From a checkpoint of a small transformer trained on Wikipedia.
Size: width 256, 10.1M parameters.
Architecture: RMSNorm before each block, rotary positions, no biases in attention or MLP, untied embeddings.
Training: a variant of Muon for these matrices, 7337 steps.
Each number is 128 + 24 x the weight over its row's rms, rounded and kept within 0 to 255. Layers, rows and columns count from 0. The size above them is the row's rms in percent of the matrix's.

# layer 2 attention value, 256x256, rms 0.0612, rows 108-120, columns 0-127
size [ 98  95  97  91  91 104 101  99  99 113 107  95 106]
[[162 104  85 106 106 111 147  90 106 108 149 153 122 134 116 153  81 149  89 153 174 102 123 128 131 113 164 120 118 136 151 101 101 149  95 138 128  80 142 131 164  88 114  84 177 135 108 137 130 137 149 118 101 148 112 176  86 141 118 133 149 170 106 117 134 118  98 105 136 140 118 102  94 118 143 146 164 111 131 103 100 122 107 159  84 117 110 119 114 121 101 107 103 150 143  74 133 136 119 162 139 109 110 146 142 117 103 132 115 152 153 107 122 109 129 157 125 115 156 111 127 117 110 106 125 142  88 120]
 [112  91 145 122  80 103 103 118 157 107 121  98 131  97 150 103 121 157 103  73 148 149 169 128 133 115  96 156 151 135 147 123 112 121 124 153 132 139 127 102 136 128 116  79  96 116 151 124 123 145 145 162 136 135 101 133 188 139 126 118 100 114 135 154 136 102 124 176 118 103 149 124 107 164 114 116 145  87 131 158 111 165 113 129 135 131 124 129 139 143 164 141  95 121 126 155  91 128 148  98 135 140  87 130 141 137 120 139 134 136 123 118 134 103  89  90 116 128 109 121 151  97 148 103 142 145 128 122]
 [106 123 154 121 105 127 119 156 141 145 147  72 162 105 139 143 147  95 158 139 140 142 136 139 107  71 134 118 108 113 109 135 144 136 141 145 157 105 148 172 164 119 107  85 117 158 189 105 143 148 147 121  91 134 123 111 155  89 157  92  93 163 168 172 150 101 121 109 134 140 121 127 170 185 111 118 144 139 117 101 133  85 125 163 127 118 136 135 149 112  99 119 146 145 117 117 161 123 137  98 110 116  85  87 125 127 141 157 146 120 107 156 147 152 111 119 112 166 179  99 154 147 109 106 140 171 104 105]
 [108 149 131 103 187 128  90 117 128 127 106 122 148 114  92  90 152 134 136 114 178 111 124 120  44  91 158 172 148 145 119 127 133 160 113 132 150 146 122 130  84 171 131 120 141 104  51 123 133 128 154  84 121 139  93 112 138 109 144 125 134 116 139 109 127 109 111 130 110  91 130 119 155 148 110 116 154  93 161 140 134  95 128 164 146 144  74 171 149 121 185 151 129 124 103 168 129 115 137 116 132 150  96 109 146  99 122 154 108 156 109 123  98 100 179 140 145 154 111 126  99  98  86 133 146 109 102 105]
 [161 142 110 108 136 118 123 111 169 124 135 168 161 142 113 102 115 150 116 147 151 120 135 113 101  97 123 151 151 165  86 116 143 160 134  98  86 136 144 155 129  99 135  98 121 102 180 110 120 143 180 117 157 134 152 103 110 111 108 100  98 163 103 134 170 170 164 108 125 102 147 141 118 122  81 137 133 154 148 108 118 112 118  79  87 136 113 150  91  89  81 122 112 178  92  80  95 133 123 145 123 130 133 140 123 144 129 120 156 111 118 112 181 137  85 111 138 129 166 114  88 105  91 140  94 153 155 130]
 [184 133 146 121 169 159 137 159 141 117 137 137 110 114 140 121  96 143 155 140  93 127 116  87 136 130 117 135 107 146 117 134 116  95 150  96 102 134 116  91 136  82 164 133 175 141 130 157  84 142  99 148 139 141 115 116 155 191 149  81 108 142 136  95 120  98 129 128 178 136  77 133 153 154 161 147 161 118 119  93 108  83 125 111 139 117 105 104 114 146 223 141 145 139 131 160 122 133 125  92 149 154 144  95  98 115  90 125 138 167  87 119 145 130 115 119  90 122 139 101 104 122 168 143 150  95 151 111]
 [141 105  71  92 128 161 178 139 134 114 117 159 101 140 173  80 119 127 137 152 113 146 109 127 142 124 102 134 111 161 187 138 139 143 124 137 116 139 164 156 175 126 137  70 114 131 121 133 140 145  86  76 123 139 132 166 132 133 124  79 188 116 120 116 108 108 147  95 136  97 112 123 111 142 111 143 150 119 166 118 142 131 162 135 128 115 119  95 173 130 137 110 172 130 149  84 125  91 117 130 105 184 139 154 108 116 113 145 110 100  80 123 151 128 100 156 122 127 134 119 115 126 144  98 122 128  95 107]
 [146 153 110 106 124  90 111 126 135 129  84 119 155 168 121 162 118  90 100 165 119 131 151 121 163 164 126 135 144 160 144 101 144 130 152 126 115 142 136  65 143  84 144  89 122 151 133 113 143 121 143 118 114 159 123 133 174 169 110 150 123  90  99 126 106 176 143 171 151 126 145 163 133 146 161 173 140 134 159 107 114 115 132  82 112 147 129 148 119 120 121 122  86 115 117 112 109 149 127  93  71 164  88 133 115 148  72  87 139 138 150 123 141 143 152 153  82 130 128 126 138 100 157 105 112 132 155 159]
 [101 180 112 143 108 131  92 141  94 164 104 134 115 131  73 139 163 103 119 138 135 103 113 168 170 161 168 127 154 143 139  92  95 131 114 118  94 171  97 109 138 123 131 133  94 140 113  74  92 135 143 124 114  86  95 134 118 145 153 105 115 110 113 106 163 141 134 160 104 136 130 143  67 147 131 140 130 150 131 114 147 107 141 116 137 146 145 121  99 154 111 167 142 104 122 170 130 125 127 131 144 123  64 129 115  98 101 143 130 148 121 137 142 149 151  92 136 132 108  72  91 113 103 125 141 120 176 151]
 [133 125 118 110 142 153 123 116 122 141 111 134  90 137 136 121 108  86  77 154  85 146 153 109 154 109  67 144 136 146 157 115  67 172 136 130 169 137 149 175 118 128 130 135 167 113 149 115 123 170 175  87 142 136  84 175 137 158 150 139  95 137 105 136 135 138 121  84 108 132 184 130 159 143 138 172 113 128  87 126 151 119 147 109  78 125 148 127 145 144 151 137 120 117 145 119 103 162  90 105  77 164 117 143 131 128 108 125 155 101 137 111 142 186 128 116 136 129 175 120 131 100 156 124 118 116 131 132]
 [131 155 143 138 171 121 127 101  85 119 123 128 112  99 128 182 131 142  99  92 108 137 105 188 114 100 151 119 156 141 115 196 170 117 147 128 147 155 138 123  88 138 114 142 132 129 126 124 165 128  76  63 182 140 169 109 134 130 140 186 125 120 136 105  92 141 141 137 142 135 111 113 110 129 122 165 149 153 140 162 129  97 107 128 148 107 142 170 120 127 148 124  85 102 132 121 152 145  71 149  99 126  94 130 123 100 149 112 131  99 141 107 104 103 173 177 135 111 101 140 141 130 141 151 100 105 120 150]
 [116 130 121 102 161 129 138 123  86 139 145  96 119 160  55 137  89 104 128 119 126 113 121 131 116 128 103 149  73 122 105 140 145 148 158 135 136 103  66 110 124 116 126 147 124  92 151 116 123 158 133 110 152 151 161 140 159 187 134 135 143  99 137 121  77 158  99 128 143 137 137 128 139 117 163 147 108 122 126 145 139 139 115 168 108 128 145 135  99  75 194 123 123 134 113 134 160 115  98 111 106 158 117 156 141 142 129  83 106 126 147 126 149  86 142 116 112 141 100 166 135 103 125  98  99  92 107 193]
 [142 128 152 131 105 157 129 124 107 127 129 135 140 132 140 148  81 140 121 109 132 114 111 112 164  83 105 204 118 121 146 162 162 108 123 129 113 108  96 107 174 121 128  99 152 171 102 171 157 154 128 171 126 118  60 162 130  92  73 119 108  98 147 130 121 173 138 179  83 132 127 158 137 166 144 145 136 118 154 147 139 135 202 143 159 130 128 112 155  89 143 122 157 160 114  77 149 104  80 121 110 123 178 177 142 145  92 108 160 123 142 111 117 124 119 147 130 114 125  95 140 133 114 106 105  88  92 127]]
# layer 2 attention output (transposed), 256x256, rms 0.0544, rows 108-119, columns 0-127
size [ 98 101  99  96  98 106 100  97  97 112 106  92]
[[ 84 147 141 134 123 106 155 131  97 130 126 142 124 130 102 127 163 104 132 134  88 164 160 106 129 111 128 177 142  97 150 120 120 118  77 104 112  68 117 137 113 138 113 110 153 133 137 128 127  89 108 151 136  66 116  98 134 168 178 104 105 131 152 176 108 139 111 138 118 140 128 174 149 107 117 115 146 122 103 135 145 149 105 125  83 134 117 152  97  97 188  97 140 125  93 172 124 162 102 151 138 131  79 163 147 148 145 101 151 135 183 151 127  91 135 109 142 140 108 148 126 139 154 146 102 151 153 101]
 [143  57 180 127 133 107 142 115 117  98 144  78 119 105 112 139 124 135 140 127 144  81  71 149 122 135 132  82 114 147  94 146 107 110 120 120 168 110 122  79 103 123 122  85 104 130  99 143 155  94 147 106 107  99  84 145  96 127 119 126 121 136 111 100 174 160 114 139 134 131  75 121 113 164 149 151 158  94 112 115 155 136  98 123 129 158 120  91 147 106 117  89 167 127 135  94  71 109 149 121 120 170 130 107 144 124  98 114 134 117 140 103 125 161 190 172 144  98 131 160 125 161 116 156 155 147 119 120]
 [150 104 137 128  76 116 126 103 162 131 133 133 120 186  95  99 141 138 149 138 147 125 145 138 156 126 109 116 111 156 135 128  97 146  90 119 131 110 140 105 111 115 149 133 131 119 144 124 108 143 116  98 135 102 158 110 131 146 173 147 150 140 122 145  83 104 147 125  98 178  78 117 126 121 109  98 161 138 103 175 102 124 174  85 136 100 151 109 176 163 104 150 143 143 121 130 127 145 172 124  97  86  90 132  70  62 121  91 123 131 167 157 145 105 137 144 135 107 112 139 135 138 147 151 131 111 139 130]
 [128 116  94 134 122 150 141 112 130 112 177  97  94 127 106 165 110 123 107 174  81 110  78 106 157 153 126 130 144 145 189 105 139 129 113  84 138 146 147 171 145 138 125  84 146 121 131 120 140 141 115 161 131 140 121 125 176 122 169  94 118 128 133 173 135 135 169 127 103 164 134 100 112 142 150 142 122 130 150 126 102 159 118 125 133 149 157 138 151 135 130 154 112 117 155 155 141 112 115  96 128 124 114 111 126 148  86 136 145  99 152 146 144 109 125 132 126 151 163  88 119 142 112 150  78 122 128 138]
 [107 152 113 154 116 123 142 164 155  98 146  88 104 131 139 132 137 110 176 160 160 135 154 146 153 105 103 152 125 143 102 154  80 135 109 146 129 128 160 132 160 148 122 142  86 171 101 106 104 133 120 170 118 148 112 106 126 151 116 107 132 133 104  98 155  80  95 145 162 129 116  92 115 147 124 159  82 137 134 189 143  97 138 142 159 114  98  93 139  78 193 146 145 114 122  91 113 117 115 148 127  95 118 116 129 109 166 125 171 138 119 107 126 105 143 122  72 117 103 136 122 128 169 123 104 147 179 126]
 [143 174 131 142 121 135  97 105 123 105 104 111 173 162  93 156 115 121 135 157 186  82 124 139 143 113 148 108 140 127 163 110 154 143  93 142 107 100 129 156 116 158 137 157 116 147 133 131 110 136 147 140 139 121 105 103 158  87 144 190 143 119 118 142 159 179  94 130 146 124 176 150 127 155 110 144 120  90 130 122 142 169 133 156 145 137 163 164 111 140 102 195  91  95 163  97 133 139 155 108 114  94 123 112 126 145 146 123 120 150 127 166 130 105 139  85 114 139 115 146 144 117 124 137 144 150 107 135]
 [117 102 101 124  99 149 153 119 112 143 104 134 122 121  87 151  80 142 131 107 110  91 144 137 120 110 141 127 160 122  94 150 144 117 168 158 138 157 180  99 144 131 123 133 150 154 112 129 149  58 140 117 119 156 131 125 161 113 110 107 121  94 146 191 152 165 151 131 152 137 145 138 122 171  69 116 187 168  78 109 136 152 165 122 132 137  91 136 151 106 120 155 123 179 109 127 127 123 132 131 116 142  74  96 157 141 163 110 147  95 159 131 110 124 101  85 108 167 113 127 115 147 168 121 123  78 147 118]
 [155  99 162 126 107 122 136 143 152 128 133 115  97 151 117 139 141 121 143 129 152 119 123 108 135  75 142 121 101 151 108 121 117 130  72 116 139  96 170 109  96 136 136 155 123 134 146 126  52  98 118 130 130 144 107 120 173 111  73 180 159 109 155  89 166  95 121 145 143 131 141 113 117 110 142 110 124  95 138 159 146 140 156 116 148 134 167 127 135 109 128 154 161  92 112 102 166 133  98 167 106 107 104 129 165 164 113 149 139 146  99 142 100 126 159 123 108 146 109 144 129 134  69 115 133 148  78  92]
 [143 115 132 153 143 175 118 125 145 107 175 132 151  98 109 132 116 149 139 151 131 176 123 100 180 105 147 103 109 128 154 127 119  90 122 132 130 173 126 163 134 103 127 155 138 118 156 189 123 157 180 149 122  95 123 123 121  85  93 143 142 134 140 116 115 139 125 115 111 155 112 100 111 131 137 109 114 110  76 116  89 149 116 149 143 157 127 141 136 133 126 149 139 108 157 136 101 129 115 116 112 161 167 120 152 141  98 105 124 169 171  86 144 117 102 119 129 123 140 141 127 158 134  97 110 155 111 151]
 [154 108 104 122 157 154 157 135 124 119  97  82 102 130 112 150 162 142 154 122 117 149 100 148 131 138 127 116 143 141 104 135 148 106  71 100 146  92 122  91 125 104 124 138 108 187  97 119 108 102 104 143 150 126 140 103 155 151 130 124 138 146 178 163 126 122 115 134 108 162 150 125  93 172 153 120 163 145  89 131 126 145 107 124 133 112 135 137 145 145 133 170  99 141 114 145 138 134 136 149 117 125  99 147 142  89  98 103 116 114 121 112 121 154 146 116 181 111  79 117  98 139 141 171 111 143 119  80]
 [ 93 135 101 100 127  81 106 102 121 169 130 130 109 145  84 153 107 120  86 154 113 145 133 117 147 103 128 135 171 112 129 121 148 162 136 122 130 110 135 156  96 142 195 136 124 111 163 137 133 151 107 161 141 125 103 170 120  70 129 100 109 115 141 114  94 119 105 163 166 139 119 145 125 103 111  89 109  84 143 107 138 133 117 139 166 159 119 116 131 129 103  93 152  85 155 121 149 104 118  91 126  88 145 160  93 143 121 101 158 142  87 139  97 161 112 122 169 130 149 122 122 143 103  85 121 109  76  99]
 [125 144 146 140 120 116 121 117 145 140  86  93 117 130 162 144 163 140  97 130 116 141  91 131  51 128  96 151 186 141 180 160 156 138 140 155 130 104 144  97  80 110 112 154 127  99 129 113 125 127 111 115  84 116 140  93 132 136 139 159 112 115 152 145 156 116 131 144 128 176 131 141 102 159 140 133 158 105 101 109 153  87  92 155  91 177  78 169 141 130 109 142 105 101 138 136 138 128 135 123 115 105 166 107  94 153 134 140 173 110 116  93 113 174 123 107 119 157 126 118 191 140 133 131 161 133 138 101]]